Weights of a small GPT-style language model, trained from scratch on English Wikipedia: vocabulary 1024, some layers without attention.
Each number is 200 + 40 x the weight over its row's rms, rounded and kept within 0 to 999. Layers, rows and columns count from 0. The size before them is the row's rms in percent of the matrix's.

# q: layer 7 attention query, 64x64, rms 0.167, rows 0-31, columns 0-63
# k: layer 7 attention key, 64x64, rms 0.165, rows 0-31, columns 0-63
# v: layer 7 attention value, 64x64, rms 0.159, rows 0-20, columns 0-63
# o: layer 7 attention output (transposed), 64x64, rms 0.153, rows 0-19, columns 0-63
q0,079,232,205,238,126,202,200,281,148,140,146,197,180,189,214,225,156,163,228,228,131,153,145,116,137,214,146,150,198,205,175,258,226,180,145,164,169,217,203,236,126,175,253,198,139,198,202,199,229,232,184,179,199,268,222,203,180,206,176,109,204,213,223,146,178
k0,104,283,228,209,197,156,168,235,215,137,160,214,130,195,227,267,176,149,202,224,196,216,184,178,127,237,208,227,201,151,212,202,160,167,166,179,233,157,180,229,207,196,299,173,89,250,220,155,178,231,209,174,180,225,225,281,154,199,150,192,255,144,206,186,244
q1,095,333,199,187,199,121,224,218,202,236,156,206,226,219,207,171,168,184,188,194,233,181,291,181,218,212,247,281,167,204,214,174,245,221,205,139,188,207,201,190,177,133,217,180,108,206,173,251,158,198,243,170,251,199,183,197,249,143,148,278,199,161,195,156,211
k1,091,246,186,188,156,152,164,185,247,181,188,234,219,250,181,214,183,170,201,144,142,179,280,215,206,129,250,180,196,166,192,157,200,178,253,141,184,264,259,171,82,93,179,234,161,206,226,205,186,188,175,171,216,156,206,181,192,182,138,211,218,218,215,119,195
q2,108,162,223,264,109,227,189,207,122,93,157,203,182,224,223,168,199,185,229,153,138,239,152,199,165,237,155,193,162,173,149,268,138,195,156,178,218,153,222,213,201,190,249,216,202,150,174,161,232,257,189,190,154,213,129,171,170,238,134,215,196,176,151,185,227
k2,107,252,266,216,127,200,187,205,137,133,191,148,165,226,248,232,183,131,161,204,160,168,179,174,165,285,172,173,188,227,188,215,141,217,170,159,229,166,180,268,183,203,205,129,177,170,198,119,208,235,222,204,151,193,137,252,140,229,130,207,181,178,150,214,231
q3,088,261,162,134,143,154,238,202,238,142,194,179,180,250,225,192,157,96,196,199,148,258,183,212,183,174,220,122,261,267,173,180,119,202,157,160,185,172,193,208,154,159,177,244,176,168,181,223,253,258,224,172,187,188,235,246,195,196,136,191,218,176,213,133,216
k3,097,235,167,183,131,197,198,186,228,160,212,186,168,252,178,185,199,109,159,147,189,266,189,218,170,195,218,119,233,240,128,178,136,226,165,147,182,248,222,205,131,216,174,301,137,177,214,195,213,239,230,191,214,127,272,228,154,179,186,221,236,219,179,175,168
q4,078,161,223,279,130,204,196,289,202,175,174,201,171,247,150,147,184,184,258,164,158,242,142,232,199,189,168,171,200,225,208,223,157,190,200,161,183,193,226,167,156,207,243,224,95,190,178,226,225,251,236,208,148,175,123,220,258,203,156,244,236,138,139,191,150
k4,087,255,253,207,123,149,154,250,213,200,216,212,167,248,160,171,154,133,263,202,152,255,229,202,168,235,168,176,132,238,158,233,170,212,183,124,210,198,168,209,194,203,142,201,119,178,198,212,247,222,198,192,88,196,158,238,209,175,172,224,256,170,158,214,155
q5,112,255,292,105,165,164,228,223,178,141,238,189,150,233,177,174,162,178,178,236,187,177,190,154,157,155,164,149,283,218,171,186,155,165,149,174,180,197,253,233,179,185,215,206,200,193,214,191,206,243,151,212,226,284,276,160,199,251,159,151,236,233,178,136,198
k5,094,228,252,134,175,156,223,205,242,154,244,168,114,236,204,168,171,185,182,147,193,202,133,206,136,182,183,125,223,217,135,195,183,193,148,158,147,190,215,253,153,221,193,218,142,192,255,176,198,198,201,220,208,254,318,165,173,191,139,178,211,185,154,154,244
q6,101,233,233,162,148,144,206,224,229,133,188,164,173,251,172,159,219,193,215,290,229,184,228,211,167,184,113,172,265,226,173,249,169,191,125,175,192,165,251,239,180,203,167,250,229,216,220,188,178,275,192,243,236,261,221,224,208,259,125,117,204,242,232,191,197
k6,117,213,251,131,167,150,186,216,223,116,208,205,126,273,159,187,195,208,232,275,168,223,183,192,174,207,128,134,215,181,170,226,156,187,160,169,158,102,194,192,164,215,187,242,192,195,270,205,171,202,196,176,227,236,223,242,220,231,130,122,235,180,181,138,231
q7,089,217,238,170,145,162,249,232,165,160,178,150,147,212,138,222,239,157,200,157,197,176,190,151,145,227,239,150,131,221,140,226,215,137,110,215,212,179,173,199,193,268,202,196,158,178,200,158,235,158,186,215,177,216,211,156,145,277,221,178,196,254,178,292,250
k7,079,186,172,220,114,216,216,219,172,187,134,178,160,182,216,249,275,215,227,230,277,193,199,163,141,238,250,221,208,247,219,247,231,158,79,207,220,192,191,249,232,260,188,182,136,202,215,176,239,216,211,201,163,193,194,157,170,176,227,139,227,217,207,303,239
q8,087,191,277,209,283,161,294,269,213,158,221,241,180,188,159,236,196,222,216,213,133,201,121,237,208,161,178,147,230,203,179,229,194,192,204,99,154,201,126,231,206,175,210,170,184,210,241,268,206,198,192,178,248,214,280,241,196,181,163,268,193,207,206,233,225
k8,081,211,255,226,246,143,208,181,220,203,216,236,233,258,153,205,162,218,208,174,161,187,113,230,214,153,219,149,211,151,157,263,208,185,193,141,208,204,179,173,176,199,135,207,169,211,264,296,183,210,220,214,320,232,299,203,164,184,157,203,161,231,190,236,207
q9,102,176,127,158,272,191,211,135,175,256,145,267,258,194,205,198,186,199,134,240,236,165,217,256,224,145,244,235,221,159,225,149,231,213,243,258,230,243,130,139,200,220,149,240,255,239,167,237,168,202,187,200,229,134,197,130,177,239,216,210,178,223,212,242,214
k9,103,100,142,207,272,238,250,189,215,254,119,210,292,189,195,176,208,214,182,240,252,152,232,232,244,157,229,232,212,179,250,135,200,182,255,241,207,233,165,166,246,213,239,166,281,251,172,251,174,189,155,205,244,184,212,166,201,225,243,220,167,179,237,216,217
q10,092,279,207,206,221,217,213,231,314,156,240,228,200,188,163,189,187,237,236,253,188,222,186,200,250,193,261,268,232,219,230,189,189,245,217,121,201,210,168,294,199,129,220,177,225,179,223,274,232,217,178,217,160,258,208,271,193,238,147,201,207,236,186,183,127
k10,113,246,205,134,166,163,200,242,264,169,255,249,209,285,105,97,197,230,211,185,153,211,195,237,239,218,214,208,233,161,161,217,172,171,178,145,133,214,195,234,163,186,229,271,245,151,220,236,248,202,185,194,219,230,217,213,202,289,159,220,235,227,186,175,171
q11,102,270,275,153,179,123,250,218,225,107,191,155,163,235,133,231,193,185,250,271,208,190,187,224,144,235,196,112,188,201,159,174,179,159,118,157,183,196,188,217,174,191,147,190,178,209,245,170,226,224,176,211,188,272,174,232,238,240,201,156,160,239,159,207,216
k11,092,254,273,180,171,178,205,227,221,110,173,220,166,225,184,195,201,228,258,182,165,253,139,237,136,236,165,104,180,196,171,212,172,185,123,176,193,153,172,185,143,190,174,239,140,172,277,196,224,158,223,210,158,268,181,237,191,212,115,146,193,211,186,181,194
q12,096,167,220,244,271,184,196,192,233,249,172,222,218,102,257,277,243,168,263,166,228,201,229,86,226,198,185,206,194,173,213,246,191,241,208,267,214,225,170,176,227,214,221,138,164,279,198,167,138,200,136,224,204,192,173,238,194,145,203,260,172,164,197,237,218
k12,072,247,185,154,219,179,315,170,188,197,226,214,196,176,209,320,163,183,202,214,186,137,223,205,243,191,182,227,208,221,184,210,144,185,235,211,275,215,167,207,205,140,196,121,231,259,188,214,135,249,167,220,217,198,185,191,204,142,224,275,166,218,154,289,181
q13,100,221,282,205,166,77,229,227,183,104,211,135,136,192,152,249,159,154,160,225,151,215,193,218,182,198,183,146,192,200,173,237,176,135,187,120,194,137,184,207,169,191,205,201,171,214,247,169,229,228,184,194,196,218,168,222,178,269,168,126,174,217,195,174,157
k13,105,228,250,185,154,110,215,230,223,141,242,136,149,212,135,219,173,187,170,232,192,228,204,207,147,242,167,153,190,227,171,202,181,169,131,130,185,166,187,227,114,172,229,256,112,159,254,204,208,242,241,188,211,175,207,247,210,210,173,162,205,225,147,133,155
q14,107,182,214,223,278,219,264,258,180,189,140,200,270,226,201,267,245,203,169,161,199,218,261,194,262,221,199,189,168,238,158,245,137,212,179,235,213,200,185,191,218,240,123,204,197,234,255,142,188,155,205,160,224,238,191,284,240,197,283,157,151,197,247,195,264
k14,096,277,241,193,195,177,245,230,142,223,167,261,279,198,267,290,224,160,142,235,256,207,217,172,193,216,201,198,212,200,194,258,146,229,221,259,290,241,192,160,163,228,186,171,176,168,259,213,185,190,224,167,145,200,176,287,212,167,206,190,168,144,233,175,235
q15,123,168,270,194,202,167,227,254,207,161,242,267,224,216,214,271,193,208,182,216,250,100,183,201,161,180,218,149,250,160,203,194,227,226,96,186,299,196,205,210,210,213,247,188,259,219,275,216,230,209,179,189,154,215,245,203,117,142,226,206,231,186,198,229,160
k15,097,142,190,148,228,158,155,197,205,194,230,192,198,210,184,247,123,239,202,211,240,106,154,205,156,170,213,169,150,151,191,228,264,169,92,204,225,180,132,259,194,184,253,218,229,166,298,212,197,237,213,174,158,241,175,229,117,185,215,225,203,175,223,181,221
q16,131,232,243,149,139,159,242,207,173,148,201,165,123,250,179,198,204,148,152,174,153,197,128,201,140,198,178,114,178,225,165,195,174,162,118,161,169,165,243,229,144,208,134,220,167,113,206,207,225,262,194,225,167,229,224,202,210,232,152,153,192,210,154,183,239
k16,146,232,279,204,178,150,160,213,225,130,237,139,121,236,148,166,201,175,257,192,165,196,126,203,159,232,116,181,191,216,171,213,160,195,155,127,182,138,207,251,135,191,197,222,148,154,223,167,198,261,215,227,161,249,205,199,218,234,157,161,239,156,170,166,217
q17,095,254,207,231,154,170,197,231,167,177,191,153,126,215,153,177,114,205,262,199,148,203,168,242,164,183,147,256,193,273,161,210,170,174,144,138,200,174,257,204,130,170,237,322,172,192,211,250,221,186,231,195,218,196,230,204,206,207,177,222,220,198,238,116,199
k17,071,158,161,188,201,184,182,244,195,206,215,179,187,141,217,231,187,210,224,254,163,237,216,118,158,221,231,192,267,133,143,275,167,242,117,145,231,232,209,218,171,237,291,258,179,196,208,196,212,192,202,151,171,214,218,162,187,178,165,121,282,219,260,224,157
q18,105,211,180,102,235,191,187,204,206,178,266,138,124,143,181,199,176,203,281,158,183,211,230,192,213,172,225,189,203,212,226,226,226,147,194,219,222,194,168,160,135,158,163,209,207,198,271,232,299,131,238,257,263,188,220,219,254,150,182,157,205,211,150,139,218
k18,109,168,211,208,118,278,239,241,188,179,227,147,155,193,235,210,174,116,235,228,213,169,240,281,219,225,257,207,172,226,207,184,151,177,144,182,175,215,221,161,101,179,164,270,159,121,214,151,175,255,183,244,234,222,150,201,224,225,166,239,182,191,159,179,215
q19,102,226,221,210,164,177,211,218,158,203,232,145,190,224,225,247,198,168,187,200,233,212,155,166,194,179,154,122,202,180,172,245,266,203,185,176,127,143,285,266,210,223,175,236,98,132,217,176,188,259,200,269,180,176,234,217,289,206,173,236,265,160,166,178,189
k19,104,251,222,210,147,168,188,186,190,174,291,129,172,232,161,212,201,172,260,186,249,208,175,231,234,206,101,193,184,142,219,215,233,197,137,215,230,191,146,267,111,115,215,183,204,222,191,198,237,227,195,170,156,222,235,158,213,218,141,184,158,117,157,218,204
q20,103,249,173,223,222,211,233,226,249,223,155,171,162,194,229,122,188,152,178,193,168,245,217,105,167,130,183,181,200,220,197,246,203,276,167,224,175,217,196,203,169,132,210,126,171,206,221,263,179,211,289,192,215,187,211,170,204,72,205,213,221,263,217,174,231
k20,100,179,201,278,188,224,198,214,250,139,225,230,180,204,227,120,177,103,207,213,235,172,146,192,168,207,210,167,210,221,226,229,202,229,225,158,170,223,194,241,189,211,232,235,217,115,195,164,167,264,215,182,129,238,152,244,135,247,174,243,285,117,151,189,182
q21,112,208,194,224,204,181,131,105,197,211,180,120,195,230,258,192,202,191,154,155,217,266,216,242,149,202,180,201,171,305,252,197,195,175,218,204,189,231,205,152,125,143,189,193,191,113,159,153,207,183,207,245,180,234,170,176,214,230,155,253,167,211,188,297,229
k21,086,231,312,121,200,235,188,177,243,164,163,216,195,197,208,174,152,155,177,231,214,195,197,270,120,168,118,210,224,164,190,137,128,224,219,222,258,139,146,151,193,203,186,195,269,210,175,278,129,205,184,175,185,204,184,172,209,197,223,216,221,136,223,190,195
q22,109,231,139,190,180,182,235,117,178,186,287,145,203,274,159,173,166,224,223,154,73,257,245,196,221,247,174,220,207,225,273,164,148,199,211,203,164,213,161,251,264,187,171,223,148,191,204,173,161,211,216,192,231,276,159,147,215,203,219,208,215,197,217,195,173
k22,099,185,190,217,209,235,215,218,199,136,293,224,240,202,155,156,149,229,240,184,145,174,272,245,146,216,177,142,171,191,208,196,173,213,175,169,191,239,172,153,228,132,254,235,192,209,226,254,93,214,254,113,158,241,192,250,225,212,198,169,208,121,194,185,207
q23,096,180,216,253,230,224,311,262,260,196,271,208,218,176,187,232,206,267,195,229,238,144,218,196,175,160,203,205,195,223,257,125,222,246,185,207,252,218,165,185,160,220,187,189,271,249,271,256,135,199,242,151,264,221,186,180,153,218,217,213,212,194,267,196,154
k23,102,195,147,284,185,171,238,158,172,235,209,175,225,164,232,228,280,200,217,185,250,191,187,190,186,169,237,153,221,220,192,158,173,218,217,159,262,232,273,172,218,181,226,195,204,217,229,128,245,135,228,170,218,157,225,200,165,127,246,206,256,247,251,159,81
q24,087,206,212,183,170,240,264,186,159,206,150,192,184,195,289,187,181,185,196,160,214,172,235,180,173,186,176,201,135,155,262,230,198,219,237,221,258,221,186,148,204,235,115,141,271,215,108,170,211,234,165,262,181,149,223,136,142,274,201,160,205,221,219,266,220
k24,110,207,181,195,201,255,284,236,220,236,202,203,236,281,242,195,204,202,146,232,173,123,199,212,153,169,204,166,230,236,222,225,232,177,215,271,195,294,232,210,260,215,155,117,190,187,182,208,206,239,184,245,245,181,227,231,215,228,221,217,170,324,234,159,239
q25,098,136,238,198,145,249,241,298,200,259,231,205,145,222,169,220,106,238,210,249,223,205,176,194,140,226,218,151,251,218,223,164,196,184,178,217,138,214,250,270,229,241,185,200,212,223,227,231,255,165,168,238,257,166,179,240,244,242,151,202,230,186,163,228,269
k25,094,169,199,220,152,152,177,241,83,172,175,143,161,185,155,143,232,233,263,167,166,212,179,178,211,162,215,217,164,284,235,164,193,207,216,218,196,146,224,214,162,152,262,199,227,177,172,252,212,204,251,277,181,189,208,173,182,182,236,171,144,171,101,246,238
q26,102,158,245,135,182,216,250,193,205,202,249,154,180,157,213,230,228,147,172,191,221,248,222,232,189,168,131,181,194,211,196,264,246,205,248,205,242,316,194,99,204,239,193,161,166,158,184,222,141,224,181,171,205,213,201,258,249,170,229,254,227,171,224,184,296
k26,101,195,230,151,253,167,98,200,117,162,195,182,245,222,217,196,216,161,215,179,171,186,246,228,226,201,210,182,118,172,254,200,153,206,179,166,184,179,201,206,260,191,266,205,216,135,227,110,241,176,144,256,183,230,203,153,242,239,269,267,203,151,228,157,211
q27,101,247,249,216,156,184,196,233,216,233,181,268,184,196,154,173,253,261,218,245,178,185,227,180,252,189,207,113,200,179,213,180,162,224,182,185,242,245,255,217,217,180,194,161,236,135,197,199,226,197,276,198,245,208,206,204,202,101,213,162,175,289,94,130,187
k27,104,216,169,178,192,290,251,275,215,223,192,242,239,256,171,288,176,219,197,205,227,203,272,189,231,195,195,202,205,226,269,180,178,143,207,199,175,188,248,157,190,210,223,211,168,130,264,223,171,196,191,172,251,184,235,213,133,159,262,208,197,302,158,226,274
q28,105,205,195,220,195,169,223,258,152,182,185,164,287,215,267,196,150,223,191,262,218,192,189,156,218,169,150,200,172,303,214,254,141,211,157,238,203,175,143,249,276,276,278,230,185,177,232,199,237,248,259,215,221,196,161,217,194,223,240,129,191,182,202,197,247
k28,092,263,198,153,156,235,204,261,188,152,239,252,234,192,184,177,128,210,184,186,272,172,166,228,254,167,119,190,168,258,234,152,250,191,158,251,202,190,161,120,233,203,171,273,160,232,126,169,227,214,258,206,247,147,206,151,161,221,222,221,180,225,193,179,229
q29,090,187,212,258,227,243,179,200,274,201,157,209,244,198,155,197,313,160,186,137,232,226,214,207,205,163,184,228,174,185,207,246,252,170,157,166,242,155,183,239,229,182,182,153,187,221,167,109,194,203,167,202,223,269,161,256,268,254,290,244,198,202,213,201,138
k29,108,211,154,210,163,272,156,213,230,220,181,159,228,211,168,232,256,160,228,206,185,232,204,250,186,206,178,131,287,145,169,136,232,218,147,251,173,230,229,209,108,209,149,178,183,230,202,117,160,260,257,122,181,218,241,226,229,227,250,248,210,186,190,195,237
q30,102,195,259,182,209,179,199,272,249,140,206,163,263,259,194,217,186,202,190,109,234,184,219,214,217,184,221,129,219,183,169,212,212,185,215,192,130,194,136,267,232,215,264,203,172,140,184,190,148,229,139,137,226,154,162,101,179,220,144,195,193,267,167,188,200
k30,112,199,236,201,181,186,183,212,220,174,167,184,195,87,259,152,184,180,210,170,288,143,217,168,221,240,256,199,173,159,178,204,126,197,210,197,223,174,277,253,157,234,160,124,239,208,196,202,228,208,205,253,173,172,262,232,264,228,135,223,175,139,157,245,237
q31,107,222,232,262,197,231,180,203,230,180,169,203,173,117,223,179,154,141,240,189,168,191,164,192,214,210,208,275,210,144,180,233,94,215,211,170,172,199,142,285,223,103,270,208,251,221,191,202,243,220,146,164,247,212,254,207,242,230,192,179,184,149,156,214,148
k31,088,165,190,161,173,163,186,247,153,213,221,173,214,131,161,142,189,161,218,232,127,207,169,129,220,235,165,184,226,166,217,267,127,259,142,146,212,211,147,240,151,159,183,210,186,223,160,208,206,186,234,244,155,196,167,240,231,293,149,176,248,196,163,280,180
v0,089,176,211,216,140,228,168,176,165,188,204,160,203,168,216,200,238,190,261,179,220,201,168,197,128,252,154,199,161,174,283,200,199,173,201,209,150,110,250,131,190,257,158,152,204,165,173,246,167,237,302,213,181,167,167,172,158,170,211,156,138,204,298,204,223
o0,093,239,223,177,205,231,196,252,185,176,186,136,231,160,262,209,189,128,198,221,152,218,198,220,274,238,287,192,192,174,216,212,191,184,186,156,146,303,199,262,276,200,153,194,187,227,171,207,201,163,208,223,165,137,195,235,310,220,183,261,261,212,181,184,167
v1,092,228,189,96,233,161,210,182,180,256,224,196,175,236,131,206,150,195,155,150,207,171,196,201,200,114,199,164,272,195,150,158,196,235,245,163,280,199,176,203,194,106,231,172,121,225,212,236,156,254,141,159,217,174,220,231,135,161,185,227,193,173,215,207,193
o1,104,241,224,224,154,208,214,201,178,140,155,306,177,178,174,223,178,269,264,232,271,191,224,243,195,217,219,231,234,208,237,188,208,226,200,174,203,155,222,182,174,227,219,209,258,241,301,235,173,190,182,177,282,302,188,189,95,207,202,153,195,194,201,190,179
v2,105,180,168,219,162,230,194,224,226,187,209,196,195,218,166,145,191,231,205,192,145,249,196,306,178,202,243,217,127,175,141,168,212,197,223,219,219,207,53,193,186,255,211,265,265,266,187,197,230,163,260,136,179,216,204,251,221,211,149,183,262,190,207,164,208
o2,098,202,231,150,212,196,182,143,254,235,194,253,243,193,213,236,194,228,184,170,188,115,274,169,152,167,140,194,143,218,177,222,197,304,209,215,244,198,236,195,224,250,242,160,198,140,205,156,201,219,132,208,160,234,217,175,256,156,221,259,235,305,176,218,185
v3,101,198,173,180,195,208,198,228,201,200,321,170,185,144,181,242,278,203,174,224,199,139,219,211,231,210,222,258,216,135,160,213,186,189,211,208,164,217,128,234,135,166,206,246,231,114,188,296,267,154,162,179,249,204,239,225,214,209,209,146,165,268,189,190,180
o3,102,161,216,170,192,120,272,248,231,282,183,254,307,223,214,114,197,193,188,173,175,187,139,176,176,191,203,151,233,262,176,238,217,198,208,268,206,215,200,157,169,260,275,238,255,161,159,186,179,185,169,188,235,220,137,230,177,205,201,243,197,184,223,154,177
v4,089,123,255,241,199,190,211,228,154,216,170,185,229,250,229,207,208,229,269,181,243,265,198,215,159,205,140,183,111,220,207,284,193,153,158,251,173,218,243,259,239,223,260,235,213,105,156,140,207,204,244,198,138,193,230,196,174,218,236,154,225,228,191,244,197
o4,099,226,220,165,240,218,186,135,211,197,197,113,195,217,229,223,186,175,194,164,158,203,126,186,181,162,181,248,246,99,146,204,218,190,202,200,161,187,183,222,191,224,194,232,79,265,97,149,210,206,177,212,157,107,203,203,255,181,238,186,208,185,197,203,242
v5,098,186,223,185,177,245,224,262,237,187,179,209,165,234,214,247,224,183,202,303,247,193,209,188,181,277,217,202,227,295,169,263,205,137,206,205,206,200,165,162,152,268,230,151,211,212,190,225,236,198,141,143,165,247,196,173,235,191,211,257,308,140,191,243,209
o5,095,236,128,220,223,87,112,118,191,243,204,163,230,206,216,194,278,204,116,187,162,196,135,200,131,180,215,197,187,186,240,172,205,230,183,160,172,176,193,262,238,185,170,195,233,182,211,192,205,150,193,155,165,217,198,208,250,242,184,158,141,237,148,146,173
v6,110,244,143,176,210,160,159,164,172,201,167,215,177,190,244,235,214,254,141,248,183,200,261,275,191,146,152,200,262,226,139,209,204,184,197,218,204,220,172,222,236,212,289,135,167,142,221,179,138,212,218,227,218,162,206,233,247,187,99,195,143,228,114,190,225
o6,110,230,190,200,173,177,186,174,285,126,201,183,184,234,169,186,140,247,147,199,214,202,255,127,263,224,183,189,236,181,215,207,188,125,174,285,210,64,187,201,267,257,237,214,162,191,200,188,220,119,195,153,193,200,163,192,194,173,236,190,226,161,196,166,196
v7,099,220,219,187,235,155,220,172,178,192,215,210,132,299,257,170,210,182,208,205,204,132,244,277,225,144,190,239,131,193,176,249,221,239,207,197,126,186,148,188,225,214,181,186,166,200,175,266,185,262,160,203,195,153,281,188,162,131,246,219,148,189,211,132,152
o7,097,313,247,158,183,230,163,199,156,203,187,205,197,165,159,188,164,142,208,231,165,258,191,225,236,229,185,183,205,210,225,182,207,198,189,291,124,176,276,235,143,174,274,262,217,204,244,242,152,241,159,148,199,233,110,152,176,216,197,193,209,246,216,176,193
v8,092,257,173,157,255,234,230,200,107,243,153,187,205,231,265,167,131,194,211,191,146,117,196,223,201,133,161,224,274,211,179,235,207,229,143,171,237,206,167,235,168,184,194,212,169,268,194,203,222,180,206,204,183,230,267,191,169,176,230,276,243,176,116,234,157
o8,098,190,214,226,177,181,147,147,201,217,222,220,151,161,140,224,211,232,207,255,252,268,257,185,135,230,191,183,237,179,161,213,251,264,226,191,206,187,229,158,163,130,201,188,235,203,252,269,168,207,196,178,242,212,196,125,115,158,266,166,231,131,255,198,136
v9,089,168,217,135,175,227,139,187,171,130,209,142,205,130,97,169,196,188,164,146,195,259,185,168,211,213,228,117,212,168,159,202,241,242,250,234,165,197,161,193,242,259,220,257,207,163,188,218,282,202,175,214,183,143,166,169,263,170,174,200,194,212,233,158,259
o9,092,227,219,227,190,189,243,199,243,207,142,175,171,236,316,199,180,190,245,193,200,199,176,171,151,190,212,254,148,251,185,262,176,180,114,300,181,178,204,198,236,217,199,224,191,212,238,195,176,184,207,259,150,175,252,240,272,246,176,274,190,286,210,193,247
v10,092,177,201,160,162,242,143,266,196,196,185,177,232,234,245,270,118,210,165,174,188,207,216,232,238,149,273,143,221,145,214,196,228,174,236,185,283,179,173,253,234,181,208,278,210,286,227,204,159,261,144,180,184,222,202,202,178,194,206,216,179,212,181,212,308
o10,101,220,220,219,241,178,163,186,213,250,117,266,109,190,170,188,166,257,264,185,269,143,154,198,146,172,227,167,154,144,233,182,181,210,168,226,150,220,177,152,253,231,264,175,186,252,188,195,249,260,198,198,202,175,249,218,123,176,212,194,237,248,153,242,199
v11,092,128,231,248,174,227,233,200,228,173,261,188,203,225,234,173,190,184,213,112,169,186,200,216,243,274,211,187,257,164,176,145,189,201,187,199,227,158,211,228,152,236,289,244,248,190,199,283,140,179,201,173,198,207,185,120,199,222,148,208,151,90,163,231,180
o11,092,263,206,146,249,157,187,284,169,248,140,261,195,192,204,209,262,170,117,205,189,114,185,172,253,173,168,226,204,227,180,273,195,250,194,158,142,188,221,167,249,192,187,215,190,200,172,208,243,227,255,217,216,162,238,223,133,179,217,180,208,265,273,142,208
v12,092,218,184,219,179,191,136,158,241,204,131,237,187,233,213,108,205,182,230,212,121,197,246,193,165,222,209,197,213,293,202,205,166,193,204,209,167,166,273,138,208,163,215,181,246,198,123,108,217,196,157,239,304,244,233,185,238,247,207,212,181,205,149,179,181
o12,096,174,181,267,241,318,166,232,198,225,267,143,182,215,229,146,258,209,143,174,195,224,251,237,239,265,176,183,203,133,219,197,200,202,213,194,277,200,186,199,225,213,182,244,208,144,219,232,193,140,247,216,102,152,166,147,252,181,176,150,198,205,219,196,227
v13,106,252,161,217,205,142,193,228,257,203,216,242,195,214,216,228,194,218,241,277,243,283,162,156,187,216,241,165,156,210,88,172,208,238,226,207,187,197,136,153,258,186,264,188,179,198,182,196,161,251,249,150,164,161,184,292,199,206,173,223,205,225,130,141,183
o13,107,255,181,110,154,179,161,172,195,172,215,245,175,256,168,243,169,257,200,195,225,149,223,237,229,178,153,256,235,222,283,188,177,186,167,272,248,139,218,239,190,249,228,210,216,169,235,189,178,195,186,160,254,251,215,223,214,124,102,189,178,203,146,255,196
v14,107,229,181,193,223,205,159,203,226,199,163,225,234,190,192,155,134,168,294,212,187,280,200,93,159,224,200,212,162,157,264,310,192,256,204,166,183,214,242,209,162,206,179,219,202,196,202,154,215,176,174,169,117,161,191,267,207,229,139,172,257,173,218,232,243
o14,098,211,170,253,213,232,177,161,185,214,246,123,121,252,248,239,248,259,245,227,230,164,193,247,166,178,162,203,181,244,187,167,156,162,214,128,203,279,225,202,173,175,154,162,138,190,232,217,190,195,204,256,252,310,204,188,253,158,225,220,193,155,217,232,164
v15,094,216,232,122,258,199,186,215,257,150,233,198,251,207,213,96,172,230,240,300,197,194,229,182,235,183,265,277,263,168,248,229,248,203,128,204,207,235,227,174,196,239,168,166,237,206,203,211,160,242,212,180,276,170,164,238,222,203,218,196,137,198,153,205,228
o15,094,236,144,218,206,279,154,169,168,275,187,235,266,211,180,220,266,206,256,161,223,246,225,169,263,189,162,188,119,223,196,213,196,127,266,193,186,197,140,180,123,154,249,177,167,147,210,246,232,186,248,221,175,205,203,178,172,198,133,236,228,177,239,195,146
v16,099,174,179,244,236,224,289,236,210,226,173,242,244,242,251,189,243,178,212,267,214,237,147,236,168,249,182,196,116,172,192,150,222,194,211,172,136,262,234,218,216,249,213,230,165,202,173,271,244,208,321,257,217,211,194,208,209,202,190,211,208,134,178,212,267
o16,096,178,158,183,180,92,160,250,159,170,165,106,244,158,182,263,205,184,182,184,218,212,248,170,247,155,132,184,231,167,226,250,241,238,134,240,185,213,215,193,98,225,149,206,174,199,120,223,216,241,196,190,203,226,228,171,252,221,177,187,195,146,205,243,209
v17,095,203,200,196,233,203,197,260,283,161,158,203,200,198,263,136,145,156,184,249,90,246,184,135,220,183,248,200,199,195,167,202,221,168,184,185,155,214,143,117,207,158,188,213,217,263,187,202,231,223,191,153,195,104,188,229,220,198,153,252,159,164,272,184,179
o17,100,230,215,217,197,246,146,174,101,259,250,244,165,172,176,175,250,211,229,212,226,210,206,184,264,231,148,215,93,275,215,202,180,214,159,211,203,241,254,248,215,173,168,201,179,126,290,198,176,157,187,188,207,244,236,149,227,146,171,212,206,157,161,223,245
v18,098,175,241,243,119,147,157,192,170,178,188,217,216,220,230,208,186,165,287,213,208,124,155,246,194,201,191,221,224,253,221,242,223,219,202,235,147,246,240,160,190,189,223,269,184,199,224,140,251,184,127,121,143,141,274,219,176,152,208,212,204,165,130,172,227
o18,104,228,210,186,243,213,144,173,158,271,157,170,97,203,207,240,233,170,181,225,198,270,145,148,141,215,122,246,175,176,217,159,152,140,223,178,233,237,207,267,227,218,227,213,216,205,231,172,189,259,163,231,193,145,117,267,205,184,201,225,204,199,249,174,255
v19,103,150,219,189,194,189,274,193,215,149,179,226,219,242,231,247,183,212,101,159,223,235,210,159,223,111,277,167,198,284,222,176,156,172,155,194,256,230,246,134,178,173,191,185,192,167,200,185,245,199,199,146,256,192,220,258,165,178,175,129,169,255,180,262,199
o19,102,266,258,219,241,173,245,227,233,211,196,342,199,187,135,175,226,277,236,129,163,265,187,201,233,220,177,263,177,204,155,136,178,206,225,155,205,162,166,230,212,218,199,161,127,249,194,141,258,235,199,199,174,176,196,186,205,217,161,172,178,168,171,222,206
v20,089,140,217,229,200,199,197,209,142,197,214,172,190,204,272,200,231,171,191,153,218,234,192,150,200,240,241,151,158,180,280,267,276,127,119,241,183,147,161,225,168,226,171,207,256,225,270,154,202,161,217,225,165,229,130,212,195,107,194,178,255,194,233,206,184